config = dict(
    n_layer=9,
    d_model=256,
    n_head=4,
    n_kv_head=4,
    head_dim=64,
    d_mlp=832,
    vocab_size=8192,
    activation='swiglu',
    norm='rmsnorm',
    norm_place='pre',
    norm_eps=1e-06,
    positions='rope',
    rope_base=10000.0,
    rope_fraction=1.0,
    qk_norm=True,
    attn_scale=0.147,
    bias='none',
    tie_embeddings=False,
    parallel_block=False,
    init='uniform',
    init_std_qkv=0.0253,
    init_std_o=0.0253,
    init_std_up=0.0253,
    init_std_down=0.014,
    optimizer='adamw',
    lr=0.00238,
    lr_mult_o=0.779,
    beta1=0.9,
    beta2=0.98,
    lr_head=0.00495,
    warmup_steps=527,
    schedule='wsd',
    decay_fraction=0.841,
    decay_shape='linear',
    final_lr_fraction=0.0,
    batch_tokens=32768,
    seq_len=256,
    doc_mask=True,
    train_tokens=182800000,
    steps=5579,
    dataset='wikipedia_en',
)
Each number is 128 + 24 x the weight over its row's rms, rounded and kept within 0 to 255. Layers, rows and columns count from 0. Numbers have three digits each. The size before them is the row's rms in percent of the matrix's.

# o: layer 4 attention output (transposed), 256x256, rms 0.0665, rows 139-191, columns 0-63
# v: layer 4 attention value, 256x256, rms 0.0828, rows 140-191, columns 0-63
# q: layer 4 attention query, 256x256, rms 0.0949, rows 192-239, columns 0-63
# k: layer 4 attention key, 256x256, rms 0.0945, rows 192-238, columns 0-63
o139 088:131165142101128100119113158113107116107116122138147092131101075168133132170130087142127137091155142142152134161105132135105088141107173145119104113128098154117117152078126078150119086140122127
v140 085:159137096092130124129099099129139108172117105152100107120116090146176130103140159140158119097104152154114152137164116095115093103131158117088144145123108149141088142141157129125132160130148178
o140 088:118118159110127090155136140145123135113116130109125093044131120133118086082105146146090113115144137121111140108143065121116133128122141113133154112119137152117124116119128151122129134149107115
v141 085:127164118102124132144094106114101133129115088114124139129134140096153091151113144087158129122106128114144125146116138083097082150163161120087124120111165091135106127134138144100173111115135150
o141 091:136146139160122131123108113137127130117159174141106131076125114142102144133132175139145127157130134081154106100140165093127127129131142165094141163117112108122150101130118152158106122145131129
v142 082:109130160114171110104126158127164132120131154110176092125084108130132134116117130144149080153135107173107167131109132123146164140180104122117132103123113127141118137121163093110172182082120122
o142 085:113112099112099150123145109125145076100108111131099134099149138153139132136134126102143143136117124103126103099135138131155129109141073115162143150121146108150124038158111162139126114133146134
v143 087:121146164086136107091125103095127088106130133095119119127148123164105180143106117080139118140127111135125091103103124147135120087130100193088076152140125126171120137146092107125126120137157144
o143 083:116127119140104127159126137126094141109154109135110152150121135119161096112142130114091097135127115123139068100150120144102110100161108107181128126178136108106121157141126140146126157158163098
v144 077:114108146132148134188161157151149137164135130186140090110128158150135121149108143153117117140128098139160106133062123137108137149180114105143128147128103132100123142120135156132137136130158122
o144 078:151143119128130189108114129116127104139130125120108143111217112131169165125126147162112163126152178150123146102086133109124116126140180148108112106104108133154118098142116146146143136165138156
v145 085:109101131131110129138103140122126103170094105169114132109145111116120098178116097182123132111130183142089125123131117122134162074155149128146122094120136108177125134149154131123102167164116115
o145 086:118139139109092123100143135158124128089125141119106096131121105156129127123137147149101099155108103112129154115117093116097064146101139125138150114157117147152145204137090134104135114164127135
v146 090:137158118090132112164106103133126104151088101144109126098130143127155125094182120138103129103109133135138142091145164101136114112100124171100169142113112135163137140107164167127179120179148162
o146 088:104122162149134147122125107098112115104112133126125109117127101104118133138147169120118115080147117163115124115075091118125103121129132147125152110126140118126142102147102148123110120172106132
v147 088:152155100101142099154107115141165169134118106121143141132122100111139111132150118141157134106134137133141137172161157119078119158129149118110128141125135147106142125115157109129133125099136155
o147 093:146139128116155096133109094153131146133110127123124087083096137140108143112105130108115154145151089143110163108124129178114138124151141133151151136099112148101121142112127173066128126150119120
v148 090:140179126106165145094137133125143145136115119134135132153127135094121136165090081120120111118186134151104108148134105112107106068149092070141099191179146123132145120152106103129106162126106095
o148 088:145153121118128068132099108110127128148111118121129137160107111132140184144158086124126139151125086114117123109093147135130107103139156114150173109135141130184142177128134109125120106127125103
v149 087:148164154112156142095123155163156100147100128141127110156152109148143139141125128164161109120147126113171092152099108127126079124123145100132124190090097118094128152094148137120145154130119184
o149 090:144148105120114130129114108127137156113178124102143106132114132136115124124121131140062135181147147119151148094132102131148121092120181158124146107130130085101091130089096164110176161132134099
v150 084:142095143128117138120108116145144146090133135130112142117119138125137130109148143168146108104127141146133072146176160149142101144118137095136183096127099122127127124176175118144178129140145129
o150 085:094120110096110160102132109123128123108154112129135112138105129155119140104107109136102135124122098147134192145101135134177153177103150099105163121145138132144131105122111149115174103124126119
v151 085:113128120145109127146103134129107144081146135113071135131129117145143099128158111114112143122172145120107096159124127137107113134139145133134109083109075127128114137142079184146092128105166136
o151 083:151123111123171189088125105133145119140135125157109087129142123090121118065136109158126125111116124178148210117069098119134129134098141120118108105125135126161086090146138166084142132119129136
v152 090:138128158135173114131122145132142163092087142140090071123122125131156142066122133127151099127106124148124107140156141113123113135152142114092135113148156117110130132120156126130176148092123145
o152 088:110126131121145121146138077164162103131128088141126110115127149106163142096122098152116121099154089142129127109134102106152140122147117140153147110121144109130118084112138122083130103112169109
v153 087:139153108102120130135168080139166145119114144109191124131148113161134090108130093157119102127133126158133159081156118110168095129118120133134170151166139139146117115131161125133064095142111142
o153 083:156130130119093132190074142139120142180121112113106134140099112134100172155115135103162119142097067160071115139095093104137117138159126104109130128132161140142128197110124115143151178131095146
v154 104:119102138096128117139189138115129120108173137109143161105152064165144107103118125148150100133107117149120157120175129100158113130111096107109116104133129134113117128157119087123157152081126144
o154 105:098071136126131136123138106146136115138122119135117101112147172096129120098118128105133122113087086121098129113120147135120174116148086092175142145119150129100124093147105167132140150113128113
v155 082:135137150113109119147179132090122129106115073137127161105122160135133132139108115120159107131143103138118125151124136149161090141140123116104086130126167149104167150091153118153158134154098149
o155 087:150166123136095106132121100110136141092135147111155188136150159142148161084150123077127125128123135116062157132173138182158134149116120123149141127123130130139148158133119125112109167132129082
v156 096:111191127180144139130158151133132137102116130168179130135160155123088081114136115106094146138154124127104168151110115106119115148105125101105108159129147103099138122133115124129074148109160132
o156 095:101142066168110059107086116113128141165134121162115081157125115085093143142110132173151111115142143135103154142101143123128129062113112136084108136102118093119118137119100062125170158107138129
v157 089:143084150166099159136167163097155140151069147133164167157130115159139086138106150174150154147170167138110129128134124155195146142105151116158138114137154147091141114138142086120138119138072131
o157 092:109109108110089106114102123137148147145151144107121126104104130141127092168134150138147093147090149103121134153193081181147123141149131120148133153153166134163128211136104082154130137113141136
v158 096:134079107119097098147150138131175125085134079178136143085101179132124100134088152112151104107147088137134161150137124176169119149097123150093155106142140135098140115120154139128137121127113148
o158 092:143163112146095106084116105091117146123108112139154134119106144138137162132153121112146131166118137148136145144173103101093167141140152105150135130121124119202139155173126119117119081162114174
v159 084:142095121110104161131093126129111143111105155146101093135136133114083110156142151139116129129106123123123102100127126191123112108140095173097121121122163131124154123132151129144148097169125130
o159 087:126112162139109120161144120129086155130141103124150167173153157122146120135128109137132105099139091133140121144143117121101168146116122164128116090164149128169157186079134091119143092114151127
v160 081:130109108153103123114144100116125153127149128108122115125136122071145155132201132148135109145148126109125122123160134128133112107127176112078102120144133151117130109166114141101097156110054133
o160 076:135118107100117140133125126126185113115165122148166147131110101129126124130118124086109143133064118113138124116121114145112139108107119131159096173141091164134140091111128124173133115127156130
v161 095:125143112130106106105082099155168109112153133174135133154068113102116144125150140124064112117145114103133152152138133139150146129103121133172105157130131101149063132130124147122107157130140125
o161 095:146124150136135073121177154086096138120105124108114083087136139137122151140101110126141145111124146127152085124120123136105107125136104132122138122145083119123125071102135117138131129114148135
v162 084:122155164113125163144142156158134132135083124132103111144111153125107122102155168074122147123086134138115119130157113125098059115155111121092135145107153123166109130110100135145160127126131134
o162 080:105124090139168102160160100132122160117154126123115170133178134078146104132168115134101124142137150116114122104119161099083134099117121159125106078111111158130104118118165104075116163138150147
v163 085:132130105086097113168141104141141131118135116202116111122144109175137150151133102097120122119141107124163159096070150167149148094090102164131132197122109107109085133129120117087147103176099069
o163 085:114111144143164174128098133124156130123096117124176163164132125100138134132124120129099124166119172100187078146124089078122107110165160151157132063132140169125145119107141085137145146134135150
v164 088:127100137161136120128152135139131108143123095142092149109111124143110143103128159159146107096111173112156088134109103129122135127114143137136159134062155128138056113130132150108148136133115120
o164 083:127107157133138176101153147139118157111154139156124117134118133138120127098111142145098152169123172121163164112140113109129115132130154092096135155160085151085116026101136136137148099146159102
v165 084:123127165123132146148090111115129089122128064124157115136125136122129155148109120131182121149157162161136170120115158134066120119127142150183144122172114134148106149106136131119098145167084131
o165 079:164171100123092106148107132144153124100119184113118114134115104167156121126119154123110154185128075109114111161116106138159133096129132109126127126133169145105129153132155151145106134175150160
v166 089:118084108156090132136082078140162161121112157077123153131147091109119114117132138120119117119112162132123110135112137165164118137141134174125138085087119120134128113167092102120130113130143109
o166 086:108099162123134081132147086132107126096133107159082134113101149142126126158118107154125110118096121082170109141140104079114149185123157115147101183154141129111135133119140126099103150123137137
v167 094:131122116124150107120136112122167138113091130122107099105151127154158162085143167128134091151139110144110178128137159101159116135117122100109118159163151129115110119116139145155092155144096128
o167 089:125116141111125096138124091141187149159142096134140118098123135101114156101078126121153109140144106164106131097110107122105141108140103083150132118140122129120135079126181110143133146180162141
v168 080:129107145144121130119126150092150124160134171101078122128149124112102139143119122112164180128122101154119083105161089141097152118143097095116123129119162125112098134158097132103126176111129125
o168 075:149086119093121120142158145129135136094109102132099112147155176151159124107161106141086114145091093131166079098131156113131122127142073125154128098133161108142137111055139137110114134097136120
v169 088:123156120125118086158159110145138134102128097172086107093103178110117145141142123127081078105102110138126155143099170135141133160114133167145151144118113111137119115100117150125102104142180158
o169 087:142152135151147105078164114112076134148092148161109103116137098125126114098132087161105148113161159130121151148102124126118161120114155136095122089116117130135119037161116092132163123171128142
v170 079:145116172130096101141126133097147165124152074143121100142164110099147162141149093123144173156111105074115128138167125151114126108114120110111058178167107139108155150125123116151095111109154133
o170 084:166171110097138094149129154145138142153143157101128070126140161128135164110101093081117107133154091135114146129108133214102147106111144136168157121123128156092105139102122139092148123120119134
v171 084:152103123132158156136133123151119139127133136127082121111143131104116133132101138120122113127131125121126122134090138128144111164137133146134134129100150104108135115083124182139143072152100062
o171 087:163123133132106155109113141117147142145144141144183159131127105149105131152088141133145152143128155133153168117164173138124156127156130133081101098132138121124155178104182109138128099162133156
v172 089:141168117131137145129098143131111122162144135125181140129135114097123128180064071117107113116158161147134149108135140133106103094129138137196125117139154121142154131147070128124103124123121104
o172 093:131176142124122127146108153126126124120098125094152177198060111159120126176143141130137147161125106080142114111147107135111106111150144131137118141131114128147147220106106105114105115108105119
v173 084:117114170105100110114161126152103138141127147131162082103140134128108094164125132132121172149104105110162138147130151148095136152181121127108153154172093104099123123090151157155120097149147141
o173 084:180131084137118149177129154131112133173151123129166129140147104148098125182114139124109167117132143149116148135112183181172157138110171146119105141102138125117116096138124149114142130145107106
v174 086:110123144118133058158165150116140116099150168117147100097115154134091115136127086153119138130136065176102125124123126127150140130137115100132124080105112137150114128107176105130132163127174146
o174 092:117114125113119111111115107129144122096105131126080091127180166141128136122115100123138152106116129140101151125061146119125119127102092140121114106101123128107109078147143185099149175132133148
v175 094:122179124169190149117103123161128112156107105158097139154115174096122134154113123137109157124157149094166083137113130130124117120114158133150077148133178138159144122122091163113120126163134110
o175 095:159175130136139137086134138107117135097126126113129150175077085131142142152133109163161138153133145134160133139129090102114096131124162144114106123137100116170114126140145104119102079157124121
v176 084:122161161152150113098157140166145105147115133143111088111142129110117155124105070150113142131113129058164123126150077139064109111139138102104126160144125133152164151126156127140107142128162112
o176 084:147132112116151166143158130155130107121150104148111131174126128142118114179098100125100170125128131093143119100124133165138111129131169153142093089113128125120089179141112124097148117116111127
v177 095:132143104127128133141145112136131148104114099092107119109104113126127121105075132148121102075163122147105123127154118162106069131117160155129119135095113131127093112122087165115132151118145156
o177 093:130145173142116072126144125131120168123108118143103089104102155113118111079163101121078160134107137106154171103125086153116135160138134141131124177145136140125178064113107130071148107125097125
v178 086:124127103128086127162160140146110133145151117146104139132136079128147097113128099150171142104134109186164134127124116138142082174085139140175144132086145150081113118122126110125157117078176163
o178 084:100096113109124177155145118100130130145150117163131113153130121117089071080139140177155137102115183098112161106141110135117165097152159118107103163151136126172118071119109160161192112147103119
v179 084:118129132111102146149143131135091132081182131125120137149138121135110072153125086126137134164171103108111162153119158166100149134133108189146117099108092120148138147122125137142160127156139129
o179 084:175117117114149130131135116154130163133118142127093116116153172097140136103131125062094120105145057122157132185159138155140143114163117149136145154118144168137117190157102141102115134112144144
v180 083:139129111132155109106149128102102145127141163105101129133147146182097131162118113109110140127094160122136121103120150098103109107122119150156146161158088148085147150109123128153145110132114137
o180 084:110119153128142202126137151129124114187114112139140120147126084146089101149157137154136124086142108150121136118162165146149125125119146143120126112133141117093123147116122095127110141138117074
v181 088:129150138133159159182148144139131084152126124159125118133112156156126171118114194042094156121111137107118134133142097141171137091115133108164088097130130132135112113092146122127116115100140127
o181 087:143150147144140086117105129172109146127121139151083108101103135121118140106163102141115107114108176130129075107131133129108096161109111130134141139128117176126141096129155120100125104128110175
v182 086:143087136108091139141127138133136178126192161148153163148107120124147130124156146113182134145157110158124113112156103104130120140107139112124121095121159111123127129160099116122157118096124111
o182 084:112117138111142083126099151110160145125141125061130126100151149147097102143114122092139106156107125131131137120141125132129187121130095120147151102117143153115157137094124133164099141055130122
v183 086:125154113128108102123152097131153135102135120135132119124141133158125102137133133134145156129126118104150121142138110101119133152096140118146142141164121144074101133140138133143108107121109163
o183 085:159164116134118141149105114148126150180167100129148118109109108136113150112153128130122161132113147147088145139105131142128139117114121117110154158121114114118109104128150174123158149153136117
v184 085:131135148139128118129126137086133104121105124112108108150120126098130095142072126131114149103073149109119119095119131142120186123128105131112116101122115131092140125097118123136140104151130156
o184 085:132153122132110132099153156168091112131100142157144141144093151121189120092151123170155114123168145152149109183127121152148113135108092141168135121105125126139092151122124092059153106109110122
v185 081:115114161123101129129113131154144140120163112101113155109083150094082122118150128116157127129196097152105165148118156141159134153112094145145120132122103132167142111130130128117121147110149159
o185 079:132133079120118115090123089151125146072132111127119128128121123135117077134078120097137133149097124139158119154136138154127143066118091109129100119131144173111120071161186093137116100109131146
v186 084:137130162123154127127101089160151096143157057135142130143114115170160112137150111148136136121147116107147121147084157149149091153103096136120154159087111127102157137102110133123114143130131119
o186 080:137120132116155122100142150120129132105117138123128104095142101156161164112128145124137118142183137133111156179129107157136163096147177149099130133146106124106111100136119139124137153126140146
v187 090:137101105190131143134111126144137136171115143131158114145089155148168120128122165115124105178131128110157160101127167151157138134126133158116145094096120118139174129150131121134136096121090088
o187 090:093147100123140179117110150107149125126122122125127183158144144130138142128151134119163128146116151121111133142168107086142139143148137135113104099137138121179155139119111068132139138143154137
v188 089:134162135075179146102124160153120142086179123126108156115111098108127103098111102119106115122174119132097139141093125122144115134139122120154088122149098121138146124130142115124183081151137078
o188 086:118126181153135158064106126123126080109115096097154148162152140097107123126134114099163101132142123114184116129151135089145160139086141152106138129115136142177140092152156109157128133132115092
v189 095:120080148135113119144126113123123108176100126086121112122108142147178155073159131114107122144138130138114110112158151140107107122146129120100170141140119129117177145120178123144139164114129133
o189 091:158118104121138154146119074123166075097139108196099123099124120135146109160091147138117115089115139148116122083109120172158133134112138113144116105111133109131142166143129114134139085134093139
v190 087:127104107136134129148099135119178105145106086210114126109153154116142122103150141124119096112113074136135089139161114144098106129122119096121151115104148135128157126130199158125139132102105127
o190 086:175109097142119125130118133141146087094151132134104130112106140104118138147110133123102123134122133108120142112093127116117152152137185162107134093118113128174160156104160104105151132178119156
v191 085:118129138168081128140135144136140133116105148138164127129138135111135112100166113129135104180157119105158169148124142121185106144097139108096125174140092119117169141127142111127114107138128081
o191 084:095144076110114139115094114119150111138174113119130148197129110118083119167115118114129146119130150133130128157137124165125144101128158112113088126133140111134131157123113114095155138108141137
q192 099:125140103157094154142106144146132113093117121133139138136146146085131121128105105126084145117110125102188171104167134071123098121144114127098147193110128114134128136108118154108113122137156186
k192 097:137116085123155128124145126132140126100154157147111088137155152098128132118143121144134129147121115132109154131090128146151147127099106141106102107130094111141128128127154111087125069148133101
q193 108:168115122130181152164131110173144140105138157109135153108132148100114140125111129157097150078113148124149134109124133125133078125134110162109102174116131095152125146087142078096083125165147162
k193 107:166111134144129105117162157107107103085117103157106138119088135142125133151099121126162127091149123164117128173169105105159105122188115143160185093124112131087100139098131142147142130137111107
q194 108:145106087127088174169064136142109111159149132089074151122192107119161125114120140121105087117076136169094152102130170133125119153103120145104135125110164107131135104130153105107111134101161105
k194 110:078135142112180146092134085142143117064155120152161097137099149120114092101184103155112124155135111102128142138122100159126133121101135142074137105122123149131154160142161096109120105126159126
q195 105:121118142142150078081122103159149158115105126139166135073108187105134097123119170123119134117132111124139133118119126145130094068126141126121104126146109148108086133126123119094131093156136140
k195 114:194138116123097132141154127131120129120105134120114166095108148115147140100134117152183138134158141137112096182098119117117143191161129135166149124155131083101112169121137184112112146170113122
q196 109:152112117152163147151127098176142130140136154133135146088124157088104163091087142144102129069150120147149140135121121095132098110143126152113109135129141139131128140091119139064087127134173144
k196 095:190139107133114134156157154151136118110117104133087152059121146138158114134140136130168126121145146120084127193128136070150105146152128163135135150142085074103121176137147152100129163150139109
q197 114:150102107152132148141118096124124112140120166085127150165153130084116155102101134140117156087134150115135136137115140103107117169115104129113137142116161133134120145115128138135122113114140117
k197 101:170099099101103128166120146122165115097164143112104166123149118121147097125133129124149131104123143093109170111113131118141150165122092133130147129126123101130122144074139148131116143132142117
q198 119:176099111125146126130109108181136165143140159110145139070128152107122118095103159132125108100129100172150146141112138111120106118129115138138113141137141113107096131101138134041101145116138149
k198 105:136146123093124137165127113151150117122142120088102126097134142108133126078174133157131103171121176105107117136122128125073118154135117156134150150142118072146158165101150134074124130124148108
q199 103:124157135081134103103096173129141133119144119159119127072119135133112113150130127098146090152076117154129122135129071114126094063108155155125106132157095143109127138123152091113110157140140162
k199 096:104136133144122117154114096116115172128112105124154124122149135104104165121151147104128120136162055140137103146157096109107081139148144113143095159148118168069149093163107155124118144122115124
q200 102:208111096146139163134169100154108175138135161127110125102136145103103159113110115149124172107148129115150126156088127155133134141162087125142140121103143100143129173076120107113116104142126147
k200 119:155123150118125111127144137161126107154119115119094105110144112111135113085167099137150109160124153146066104177141130133146117149145133142128141138141125054145139200116158113096108123127141104
q201 098:105154166114120106124081151141136124099137101139141112115139119164132108148120148112152073155074108152124119115145130127128103079098142137124098151154083160085155106138162118132102162127146140
k201 119:109134152132132128140125094101122123129133103140165156152112166105120120158119149136121132104161066132170127096106125088112150107125147150126091128138150210114122057139119121177134136145111144
q202 106:139143142124112132155118106141149131147119122108149121072119166132169135120103144177114062145125085130112151134129105118091116076112145109136120139149100144105158107113170129087099156142125153
k202 087:132102072127108090134109140134120116111137135148126152099086127129145161146108093121126169119120113143127146118116134095144120141157092168182112113112101185131112062126090152135147134176169126
q203 108:127149146145135125124080155110140128110126132117135144120119167145147146143168131147125122195114076120138141098091084134133131069106146144132120124121112172114145099150132105124122129163170154
k203 116:099154112117124110067109140096108134128144115141108126161146124158131119145117099136151105137138115171148117074085120125097147119141130147154114091148121156103154072162123098135135123138124126
q204 104:140094144127123147085161121128119117118139093159110130110148120100103164173119110126104130077115123088182139125120134149107133152107148118112169146109131150095145103156164134163111101128136152
k204 112:147149147132116102136142125117138085121125118105107113139180105147139110140126122111136168143161147156121116120131161117119102152157054113115128135152136076094142135101111168158168119161116106
q205 099:122164121157136083114103111146084137134094121154133131105094129142154125139111108145126125169149116147143153107090159133137146113130147129099117115127111139140116118157082110089084076136124106
k205 093:163152151136127098104156123131110133146120138109117104064113161134081148117143110121133146138065141125150069146129151085125123135186185138110182117096111179125149126146131115154132118152124093
q206 125:073158129134123120105081139092155137101143121113119127161133117154144098142135111086130108150085082127125152086113112120138119111121147130122092118132108161096135093181143131157155137134141123
k206 094:099111127136164122093143130110120111150130138177142150119144154100120136151083131151117116103127143142183106087127155095120138083137152117112103120139176178115137034153093105179161146133128129
q207 103:063115167112109126110106141075138146147131152148128127143150114123127092122133114146091134147095130141125115111116139158144165156118151119141136075182158114148123101120110137140143099122118093
k207 139:080139144139142135085085117115146114096138156142117112131154111126137118107138133088100115174104099098114145065136132125096113110119108084139138104112109117129168071187147103139129105101134140
q208 089:156142145120142157141135127130098119171125110158143144129133118137079153136149122103171100103149162117099112203160148142146138146115115120081154163132112083135127163142125145096090142059129107
k208 114:199142144143138113193143089133159140137095145100108119113112168116102153181131136147120162116164155111133090171150109134130147140136148109116099129132138122156113180089069157127096094138115151
q209 083:152099112113134118121095112107166120151151136131127143135101112097121074180114149187146137107122135119108129115146138129137124161161147134152190095102145128133122150131114145165151128142117134
k209 086:104122122084117172124113168113135120116157147168115110132129096154124115056162130123115130159073094112136115076151119158121166118102129115151150098123117118130129105157159073150088125115109124
q210 094:115116142187111147131129131096114163136124159141111121103141115123099121150151124099092169146140108157111100139126092155136148118130113129166159136135120109169105114124076124144077098125148094
k210 093:130173155133160144109144090107150089156086142123156119117154156106132123102156127141142102180131120099103133133108127108083099156154124125126114100137109117076160120183167135073107108124135136
q211 109:144149127112143116157093159130166149111138108148116081111099088103100128179123099113177106139053121134145107182179120148131130111097142104102124124138105114138111179133134100099111180131133131
k211 097:149097150108121097130110145140101204158127113166132148106129132115136104114122150129118115140109099167096103154122100109154117118119191118155132128169104151110091151099083123136095124085158132
q212 093:120122135130088117173094133132111117125115159071102105164129129116147148139083116134135130104131133092150120157112146124146140156100130133131111110125115132113127133112107104143122149130123134
k212 096:156167078110132173137092148112121117108126135118119148141130135156166121078112123152126110128141120169145161097103109141139131123105130156167160129133107151154098111111157067136170119149124126
q213 092:118111096112116147119117132094142143120157180132150136136154129096155100090133154146120120155119143112143143093159125126104126114094116112120106121165122125170116082107120155133115135109141182
k213 088:099103116127133141107117145142146143155098149107106145146139116134121179122151130133121135148117155128120146097118093155126142117122103140144093137090100132135109126146146070105129074145110167
q214 101:153114189147164139132161112129120151085134086181126153133130171147101110149174142124154124131142127137115116118144084131093167113148147126141109116143117107098139140144130120128122138145101096
k214 095:120148142171134135163166143141126141127095130144135144127091107179160128147150108107122125124143109093087110115123125108146114166118106102151114169158119098094112137141102163096065130110109139
q215 094:111130089129110126154094146133166133099138099142140120146111107132119091160119122156125090145120139117134127155181151118152157132115138120129137129136112079084110156143141160118096135128138123
k215 095:099079149106158129119123144113127128140160139144117104073157139118099147127121137130125120149094112113141093123146115137069101128108135099097127123139156080150138107170133146133138127136132117
q216 094:149123165129091169129108138124168085125165129112142139144165159168154149132138135175135115077162101121161101102127084096114116089139110161159087135151138102115142111099107129117094130114093124
k216 104:170116094151158154184176128095165107120082166130152140110114118149125156119153114096116129136112093073123114147131104155098144141140127115161104142122111165126130118142140152136058135114136137
q217 097:115113136139141145085131122118163108138171150106142143121188170089123093133148096126129122119152150115147105081109157086099112089143101112101104114122149177145131086123107147155158134154151157
k217 089:165130105160136138137156158107152067179064147110157148148115123118129142124113134123154178100157151107171131124117175120168155126168131132150115105100105114118124140124127130179122116153125129
q218 085:101153151111119124147163138128088126140103119160135141111093110122091092086132064145108122107137154107122113117107114159177142099144157108153148130140179078115091145152114115144157044161092132
k218 097:109161163130161133087100120110143148138137157134091095116153119109114134143143161094125119132141140141120066106163160127157122129117147108069159105117104117127188122160161108141189142108130115
q219 087:126118188160150145136110116143167151159168128129151119092121130119116137146100159130162104105142080120083133124139154101119143096141120164116139121103101079151120111164141140124110135076127120
k219 093:156112149139143148167157159090156106145103123156129160146128114131121151141168140128119161142143139088118106133112117101091158131171176116165086107131130160108125125145147127095087111126132139
q220 093:101126080135103135066143138139157112127133142142079154138138128087095155098169079110093132159121134126182133073097096097128103117144126142136134126090130157148164109132107125183106130149115118
k220 097:110118102119114165112139124122113099092127160091156115170133120174142092108100137117126140133127097126169127103119150137121126158152130118163107122160151096102161144141167085162088138143114089
q221 092:136152133156098129145112103085124113135124132085127157111150133131135098108113173115099135143102107133169143159124106116125134135150173113127121139133159137097094132132170155105140128161140133
k221 096:152107119074122118101102116153174139093111118132133117079128144161138133091132133119159145150087131094113128119153099176098150126160162136113099138115129090140142134151144121140113161103164159
q222 094:111135109131095146132085148140142112139141177112121168125148117135156126117098160129121111146113138118165172170142174086162101192128126145086156133099088136120147117118152168146129127116139106
k222 097:105126062147119126135077161111066107077140168097106119136138114137116128186133091146143130128127106150178144089124129141124145140145096148181113086096146103148114137125111099124166128125100107
q223 093:104149113104106129099149125101141171125146132137118142176138155101124127110115139161128126135111138129130122122133147127147133130147123121133158102113111175164132126178114110118068197126164166
k223 085:085142167107138142100114105116154121163121125123102128120132163069141103114165105123121177143082110106133129116089114139118139162113147157103126113161135120135115117092114116122155081100117128
q224 104:143102170175171083120134128166138124077125148155168140120099140099135099149115133135143176126131123109161129159147088098093131141153137126135106113122099136098130142104116128117112119182114166
k224 102:173135154090129098114156162101095169149101106126107135103136121117138131121075155130146132103159156137123125151142120125160126130151110175143157138119109109125103149120160151124151154151139142
q225 099:123105137137144142139127135172126143105093140149155105087140125139150140069134159137144119172140118158135121137121129131117088144125129133119141109123115126116113104162150093059120131122119133
k225 095:148090150130142166136133131141131101111148157100096135126110155106132121145171111156141135099163171124138139149108130113121131119106131152117159158135120112119143167078170131095129147158121157
q226 104:139114139143099143091149148118150103136112118138141144090101164106149130151095146140126128119127152115194124101184105080118156108142164143131116156121101139118142095140112097117074116126105200
k226 103:172118111126128155186157134143174127142158118100108105115175127082151116152106119104153136130099171132117137148145151136161156142123115144133096138142134079133120135129152128086176174149139109
q227 100:118099140121134128150141159114115129103153104133158126155136085158145085136127129117182105125148136146125103118162136135156108141123127120145150139107133115140134085124152125165173154144094113
k227 083:102131113096170121084132130137156134137141123149163111125088170075106130132124186109072121116124134140131146087118169100096140073130157131115079140138139161151156114166120103141175115123145181
q228 104:130103111122133120139147137152143122112149165123165129128120118127123135085133157135147131139133143146169120110154126119111083130147109113145109118121142086125091096121141114072113133127121133
k228 097:142086111128111147172126128131147117136151157066102118096151150096136138128162130109128112150131176095114114145139169103102121143128130125117145160140132086131172161103142149097136125116144101
q229 110:144126118143172121102091140191121165107120144142122105090140147116154112086161160129126145179102155155124117134114136140123131098122138153132124091163131119114101120131132085072132120126145143
k229 116:130137148116087132163121098128151152132128160088117110161134131138132132069169145117154130157125125098092101123145088159098143165106119092089110168132164063129131177108165150104124109145106132
q230 116:060136146094083108097112152082172114111141122139128106137160088128127115137134137104117120169072138137151109074164120103131109078100144100128150124119133140122146119136153102151126127135086139
k230 098:100143116145126134139084100068116132123150117117175149155121148102140130102090150105115149118144094139162150110136131129146136128115153127122121138135148216123130080149104142169136122124122140
q231 103:091139141109121097162165129062136126125158121126120124166141087160121111136144108071158123145133132131108111111144164124144117148168104102126138137099131119119129124168074118185164151133089095
k231 108:077110108135153157105096103115115120142120121185187128160121156095103113188136126134113123084145093167155170087108157085139146114106180134131122106136138182129138082157138111190115118131135122
q232 102:166109137115145125137106113184123166119128136128129140082120183169097135110114136148139113119119100144128129124121092127102137106127097114116088113123116075097102149107126113022112161106125130
k232 080:118172121156125107129142107127156131095128128093118108094140174116152144111173115107134119165156123131120116157127121134115094151168088101156183122156138138144163167086133158085108094119090132
q233 111:091137141165100142102166146067145101088116108119130121154120100134120113178158091106151129159143166111158117109156086116134118122138128104139143123122124132151155118143130121222150106137095120
k233 088:111098131120136123088155156138092164165105132181164148110150109119120133169071124156136129076157121138160152113140177092146118110133155116147091120129133160115094076147107149153112157125116168
q234 103:084154148136104126120134175089146098109143119117155146150108113174150107142126145127147089146149150123163117096176109088123100102125128123116120147118147158124146075141163126176124131125103114
k234 117:124083130134142131140131143124107124147141139146143161138141130103129146189096123123105136073139115125163163104116158108161147118112150138118111144137140194131120053131080142156144120142157134
q235 116:077133135140102119133112147097142119104124122107124125156153119132150106125127124115128088157095074129131136064122117132144110090108128129137082155146114180111124093125141143168130128107115140
k235 097:077114116154134133109131136090126119141149139121152148145150138119125133160098120142114127097165135127190154086115142090133121092143153136112092144120145188103151044143103134193159140160135136
q236 099:104114114116128149137120170132150114131110106153116102128134145116149129130161151118130131142110143144086105144135124126105167137139157089101145084141094120146087149138109075125135129119114104
k236 101:117158077147104127133095139117118148132106184143115121121152111182125131121169137115150146156100131104115117114101095125110115162151055127138168120128127111129157143133144140138109125141131129
q237 110:115104142104125110163115169118104144130162117119139127135149105123139135103117164167155109124140086098109150112142130137121123123119122135100075120102113181105145095123129143150112158114121144
k237 122:100132122144129159114088134097132156137150169131120159138123143098159128133107140141108103098130130164162146069116151119146161100123159151131150144096138205119125058110155117174162107164135152
q238 108:183096109132144122134161112114133111129099123130099115103150116102105106145133128097147173106124147112133110177135118133092141172149094112122137105115128082122094152119106140114141129107084134
k238 156:187117100139134131165160153153151127133107164100125094105129108133125132130143112125154152127132161154098117186158125141128130152142112115129146130115122056131113220106125128135104140109126137
q239 115:100133105138163126117099143140156172122150140108109120141189135148143093085178145090127101151103118141135126071077141119157129082137119145105102149142134170103140118179126113147148141150149128